From a checkpoint of a small transformer trained on Wikipedia.
Size: 16 layers, vocabulary 16384, 9.62M parameters.
Architecture: LayerNorm after each residual sum, learned positions, biases, untied embeddings.
Training: a variant of Muon for these matrices, 4691 steps.
Each number is 50 + 12 x the weight over its row's rms, rounded and kept within 0 to 99. Layers, rows and columns count from 0. The size before them is the row's rms in percent of the matrix's.

# layer 12 MLP down (transposed), 576x160, rms 0.0302, rows 37-57, columns 80-159
098:36 42 57 57 37 45 40 39 46 42 50 35 41 57 40 56 40 55 53 66 43 63 42 58 57 45 30 68 35 64 16 51 43 54 49 46 44 61 54 56 56 47 45 60 58 74 66 45 51 46 42 50 70 47 72 49 60 56 13 39 18 66 64 45 68 66 38 65 49 46 45 37 45 49 66 69 39 52 44 53
119:36 69 48 50 40 47 87 63 53 48 66 48 68 50 40 52 69 48 27 43 54 53 73 42 42 26 41 70 42 58 21 43 37 44 58 57 45 49 56 38 55 74 51 38 43 77 64 55 52 51 63 46 59 50 55 42 59 57 52 51 60 40 38 57 57 42 49 34 57 56 43 51 51 28 68 69 41 47 37 55
103:32 49 47 45 30 47 41 56 68 39 28 74 47 50 38 44 78 43 49 32 57 53 46 54 50 48 36 46 65 49 44 48 39 61 59 36 32 47 65 42 65 42 63 63 49 83 31 69 48 56 43 15 59 72 39 37 46 58 65 60 49 47 54 44 53 37 35 72 57 63 47 60 32 74 39 43 57 56 38 50
101:77 51 52 42 46 43 78 59 38 38 52 52 28 39 61 49 50 41 77 69 42 47 50 53 61 71 43 49 51 57 44 53 47 63 57 54 52 43 40 65 46 34 39 63 66 51 50 48 35 37 42 44 50 61 45 49 52 65 54 48 38 68 47 81 30 46 57 41 56 51 58 63 71 43 72 27 59 54 60 44
097:44 47 42 45 63 51 30 44 63 51 45 61 31 45 41 39 31 45 59 71 42 40 48 64 40 49 58 70 39 64 65 50 49 47 69 49 43 49 43 49 30 29 63 51 60 65 65 49 49 51 44 59 22 59 51 46 63 44 59 67 45 58 51 49 48 54 62 62 28 17 77 62 47 62 30 54 35 46 39 53
099:51 51 59 46 43 50 63 30 60 58 39 59 51 42 24 81 60 28 69 57 54 50 36 42 55 65 53 48 53 56 54 47 59 41 55 63 30 67 22 28 59 66 33 55 57 41 70 32 44 68 62 58 30 57 36 60 75 59 47 62 41 52 38 44 31 48 37 55 65 67 51 62 38 42 56 42 50 45 53 62
099:69 25 72 49 62 59 54 60 34 69 49 48 35 52 52 52 61 55 56 35 31 30 60 66 53 56 46 47 25 27 43 60 45 22 90 43 67 61 52 71 58 43 59 40 42 51 60 44 58 39 47 53 15 63 42 53 47 44 56 47 69 56 34 58 44 38 42 60 50 42 62 49 47 37 32 30 56 31 53 49
098:55 64 43 40 34 39 41 41 31 54 70 51 57 47 51 44 46 49 61 61 65 52 54 52 35 26 41 51 55 41 52 57 50 40 46 57 38 61 64 63 54 37 64 45 65 44 66 57 52 56 62 42 43 39 52 44 45 50 42 67 61 43 54 59 68 64 42 29 38 40 45 48 56 54 56 60 31 52 55 19
089:33 37 65 32 50 52 35 59 66 30 49 59 41 53 41 48 54 66 56 63 55 47 69 44 66 43 61 80 62 60 47 54 51 60 49 64 38 61 43 69 63 63 42 64 50 53 47 39 67 40 60 56 46 43 44 38 32 48 44 48 29 69 40 26 43 41 38 40 64 43 52 72 48 41 63 49 36 77 71 60
104:51 37 36 42 45 50 62 40 26 51 64 51 57 61 39 27 51 63 39 51 71 48 66 72 43 34 46 54 39 50 56 46 64 42 49 52 42 24 53 41 47 46 60 39 40 42 30 34 51 62 67 52 75 37 67 64 40 43 34 37 44 61 41 48 49 64 62 60 56 54 61 52 29 56 66 55 77 39 48 42
104:56 50 71 55 44 53 51 48 30 58 44 50 41 60 53 54 32 53 36 76 29 40 53 70 38 38 38 66 62 43 56 55 47 56 34 40 67 75 49 56 46 39 46 77 51 58 43 75 62 40 48 60 36 36 33 41 67 45 48 58 60 53 42 59 51 41 60 49 21 73 56 48 67 37 63 37 44 46 70 44
096:49 41 48 52 29 52 44 67 62 67 73 43 50 49 58 60 80 48 37 45 43 60 68 56 57 47 35 56 46 62 38 51 30 58 64 44 43 22 36 46 59 70 38 61 40 51 52 44 44 42 25 54 56 40 61 56 41 38 44 46 66 53 44 47 38 54 37 45 70 36 55 62 56 59 44 54 57 55 48 53
102:67 68 61 29 66 37 25 58 33 62 55 55 36 39 47 42 39 52 44 71 62 66 64 53 60 54 14 65 44 49 43 23 24 53 83 60 28 68 44 53 42 35 60 66 48 60 51 51 34 40 49 67 41 52 43 42 57 52 64 46 52 35 45 41 49 51 61 62 58 42 41 53 52 38 61 38 59 71 57 29
106:54 56 55 46 66 59 35 32 44 47 52 57 39 63 28 56 56 83 29 44 41 54 60 70 45 44 18 45 49 60 52 24 60 49 59 56 44 42 63 41 71 57 41 48 53 70 60 44 26 49 67 54 74 43 67 38 48 52 51 46 36 53 34 51 57 50 49 48 37 52 53 59 57 43 50 19 61 41 43 50
093:61 71 46 44 58 43 45 64 47 34 56 52 55 57 48 46 72 24 53 41 39 53 40 50 43 54 58 43 43 58 52 54 17 41 45 57 39 41 53 37 72 39 48 53 56 46 63 49 71 36 30 35 49 65 61 29 40 34 57 43 45 40 29 56 52 59 34 52 79 48 70 47 53 54 45 70 50 37 58 53
097:44 52 42 48 40 45 87 55 61 42 70 60 78 59 49 30 61 42 53 65 50 47 54 56 39 21 43 24 68 65 44 58 62 54 49 44 66 57 55 40 41 41 56 55 41 50 45 31 58 59 69 48 52 60 53 26 49 39 53 44 58 44 52 68 52 55 60 50 32 58 52 43 65 47 59 51 44 50 56 74
099:55 46 64 49 51 35 46 51 58 46 49 54 49 40 53 49 44 58 62 42 50 47 57 39 40 28 51 40 60 52 56 58 57 32 48 60 53 39 82 39 54 35 53 44 65 37 41 30 60 47 69 68 26 68 53 56 53 73 53 50 41 58 61 62 47 47 64 29 45 34 29 75 53 25 74 74 39 63 57 44
104:40 48 39 40 27 55 60 65 54 57 64 26 75 59 43 54 52 81 47 50 49 46 53 55 66 57 61 42 48 41 54 76 45 44 61 37 40 57 35 41 40 60 44 51 35 63 46 54 55 52 55 56 56 49 64 28 28 34 58 51 78 38 44 30 48 48 45 69 42 48 51 63 35 55 41 32 74 48 29 52
109:49 64 69 59 41 61 78 55 58 59 36 68 38 46 45 66 30 47 65 56 55 36 37 37 39 56 41 64 36 71 59 66 48 53 67 41 51 67 79 45 59 38 39 43 41 39 69 57 42 47 44 45 37 48 46 42 53 63 65 80 44 39 30 58 71 68 45 42 63 41 34 58 35 50 46 57 37 54 59 53
099:58 45 39 62 57 65 48 70 42 36 46 57 53 64 59 42 56 45 66 66 40 48 44 54 67 41 29 45 15 51 56 32 25 66 32 65 55 43 49 45 59 35 66 66 47 55 36 37 53 55 51 37 33 58 55 42 53 33 41 64 51 43 44 58 28 65 38 54 67 50 63 48 58 51 35 53 66 50 38 58
096:47 47 43 43 48 61 54 50 31 61 63 71 34 63 47 34 56 43 38 62 76 34 34 71 58 75 64 57 54 64 40 56 60 55 52 46 66 46 70 59 50 19 46 45 59 49 32 61 55 56 52 32 35 38 30 48 60 44 49 52 53 40 59 60 69 53 41 40 44 54 39 34 67 47 42 38 41 46 53 52
# layer 12 MLP up, 576x160, rms 0.0654, rows 38-57, columns 80-159
115:27 79 50 42 68 45 56 37 32 35 50 68 54 48 54 44 46 72 53 32 42 69 76 60 46 43 37 53 47 48 64 56 45 71 39 35 54 55 50 71 26 43 29 44 60 53 47 57 43 32 67 48 71 45 54 45 39 77 54 59 60 43 66 46 59 62 51 64 37 54 48 56 50 55 44 48 35 40 44 19
105:47 50 44 59 61 47 32 49 73 32 24 54 70 37 47 54 39 41 54 57 62 44 64 62 58 52 34 51 51 41 37 48 33 65 56 46 50 47 51 23 66 71 57 58 63 54 49 36 55 52 56 75 73 52 38 36 47 37 54 65 32 51 64 50 52 29 63 57 51 47 44 29 31 41 42 50 49 31 54 73
105:48 65 43 41 66 53 43 38 44 92 42 64 36 57 52 57 30 27 63 61 47 47 65 62 45 46 48 43 67 54 66 63 48 33 58 53 42 55 31 53 43 51 58 61 36 51 46 70 39 45 57 38 57 50 41 10 43 65 58 46 61 39 34 36 62 71 65 43 48 88 64 44 52 53 41 49 53 34 53 67
101:46 30 64 39 37 40 59 46 43 41 59 63 73 57 50 37 50 41 43 40 57 50 36 46 31 41 41 35 63 44 73 63 48 64 80 59 64 31 36 66 24 34 53 44 62 48 45 32 52 28 35 59 66 58 48 49 23 51 45 59 35 44 62 44 62 46 52 46 45 30 55 32 66 43 50 48 46 46 29 60
093:50 50 68 60 40 39 64 49 57 57 79 55 54 48 48 45 40 70 37 66 38 39 45 38 54 47 53 38 43 39 61 50 57 55 54 53 64 55 53 67 47 64 41 29 40 70 34 64 42 64 70 69 58 33 51 47 65 60 45 51 39 46 54 40 38 40 41 49 33 58 31 68 67 36 52 44 53 49 51 60
105:29 54 24 49 34 58 33 47 52 49 50 64 55 64 42 36 58 38 49 30 43 39 57 36 39 36 27 38 46 63 73 59 36 44 53 52 54 41 70 42 40 50 63 61 42 50 40 52 23 49 41 64 50 37 26 44 56 62 49 50 44 43 54 40 51 43 67 73 52 60 53 35 44 62 64 50 43 67 47 58
094:50 45 32 49 42 51 53 20 66 56 42 61 71 62 56 30 27 58 55 67 76 53 67 51 54 62 45 64 40 55 67 41 56 40 54 48 42 53 66 61 53 40 51 38 43 61 57 34 47 50 17 42 33 50 51 24 46 48 40 51 63 59 56 37 46 35 43 41 62 66 57 60 62 40 32 52 38 67 45 46
093:70 51 52 56 51 26 48 53 41 40 57 48 58 34 37 60 35 39 72 39 31 47 54 42 50 68 48 60 63 42 61 68 54 71 50 61 38 55 36 57 66 29 34 72 36 53 52 61 62 22 38 51 32 59 37 41 43 45 62 53 37 45 50 40 51 62 52 44 46 53 29 69 38 39 52 59 54 49 35 69
100:24 47 49 49 47 64 53 40 72 57 50 52 70 38 46 54 45 65 71 53 68 54 52 55 57 41 32 44 49 39 37 49 54 59 46 57 63 53 35 45 52 60 34 49 57 19 56 30 37 68 48 52 63 44 54 78 55 43 49 54 43 57 21 26 31 50 44 66 56 57 44 60 53 29 54 34 47 43 46 50
105:35 53 39 54 47 39 41 62 54 39 58 53 63 43 48 44 18 64 58 53 51 38 42 54 37 38 37 42 42 51 65 40 38 58 41 52 30 45 35 56 38 51 54 48 52 37 54 35 43 76 28 78 44 57 57 40 36 59 63 63 68 74 52 29 41 34 38 47 54 37 40 44 34 40 54 72 52 70 35 54
091:61 36 38 35 17 58 46 38 42 44 46 57 56 49 41 44 62 50 31 61 57 56 50 47 69 57 61 42 59 72 41 59 66 48 43 46 41 31 56 73 36 52 47 49 60 54 63 67 32 40 45 46 51 44 52 35 47 55 58 36 38 69 52 49 46 58 39 35 38 59 42 54 38 59 49 42 29 50 29 53
098:62 42 30 32 57 63 53 47 66 42 44 62 26 34 61 50 51 64 35 53 33 42 41 49 52 21 72 55 55 63 53 86 42 59 46 56 52 50 53 60 42 39 49 33 73 38 44 47 37 52 45 58 64 80 47 45 37 51 52 56 46 32 59 50 53 57 65 43 44 63 34 40 44 44 72 58 55 41 45 36
107:64 68 55 44 44 33 42 39 42 44 46 55 70 42 36 46 43 60 29 71 52 44 46 59 42 51 69 48 52 53 79 55 50 31 47 52 39 28 36 74 38 57 48 61 31 53 50 47 34 65 70 56 65 50 49 40 46 57 60 53 40 39 43 30 42 60 55 31 40 54 60 44 80 56 68 51 24 38 58 76
095:44 39 49 42 32 66 46 41 68 31 58 65 62 53 30 61 39 58 51 39 55 47 47 63 40 53 48 51 64 41 46 47 67 33 57 53 45 50 46 43 29 34 50 48 38 41 68 39 47 40 43 29 44 53 57 61 61 70 72 33 40 41 57 46 62 50 47 52 29 46 42 56 59 75 46 57 73 53 43 39
106:62 67 37 46 50 34 64 54 67 51 49 58 52 44 60 36 29 43 67 65 53 49 60 40 43 74 75 37 62 46 43 67 54 46 63 54 49 49 64 50 64 50 75 23 44 70 57 37 32 64 44 37 47 63 42 58 19 45 52 59 58 49 46 44 48 58 23 39 60 57 36 45 65 26 72 51 54 44 55 87
104:35 29 41 56 66 49 40 52 50 42 44 54 43 63 55 51 55 37 62 57 38 56 62 50 43 34 47 35 58 64 57 71 48 65 58 54 61 46 34 51 60 64 58 49 20 59 55 45 70 61 63 30 52 53 27 54 31 55 65 61 44 45 66 60 49 26 51 30 41 63 19 70 73 52 64 54 47 54 77 57
093:41 67 54 46 28 34 43 72 41 34 69 60 41 52 64 51 44 54 28 35 52 42 48 58 52 47 35 43 34 63 61 59 43 51 74 40 37 65 54 62 44 51 47 48 57 46 69 54 58 31 74 64 39 33 44 43 57 73 72 47 44 41 50 36 50 50 70 32 51 50 45 47 42 34 51 59 36 55 47 44
115:60 69 65 52 44 48 54 40 42 65 49 64 36 70 60 48 40 62 48 50 64 24 67 38 47 43 16 54 44 51 39 50 35 48 59 57 34 34 64 59 44 61 46 37 63 42 38 66 56 38 54 45 35 53 64 50 36 71 67 54 41 31 44 48 59 49 32 43 44 43 59 46 39 45 85 56 54 50 40 77
098:62 50 47 58 49 59 40 49 44 43 50 41 53 45 44 35 62 51 56 57 56 38 43 54 39 39 56 48 40 38 47 45 37 53 44 39 48 48 18 51 62 60 55 38 63 23 55 30 72 40 57 66 41 42 60 48 24 57 28 49 68 59 29 33 61 42 54 56 32 59 59 68 46 34 71 37 47 54 70 42
100:60 66 34 62 40 33 34 56 48 61 57 57 52 23 39 61 64 54 57 59 45 53 57 42 58 37 49 55 64 52 63 49 45 38 56 53 57 46 39 61 47 83 53 56 57 60 54 32 37 41 47 39 28 50 45 65 38 49 61 51 89 73 59 36 48 46 48 51 63 46 25 54 72 51 47 46 56 45 51 52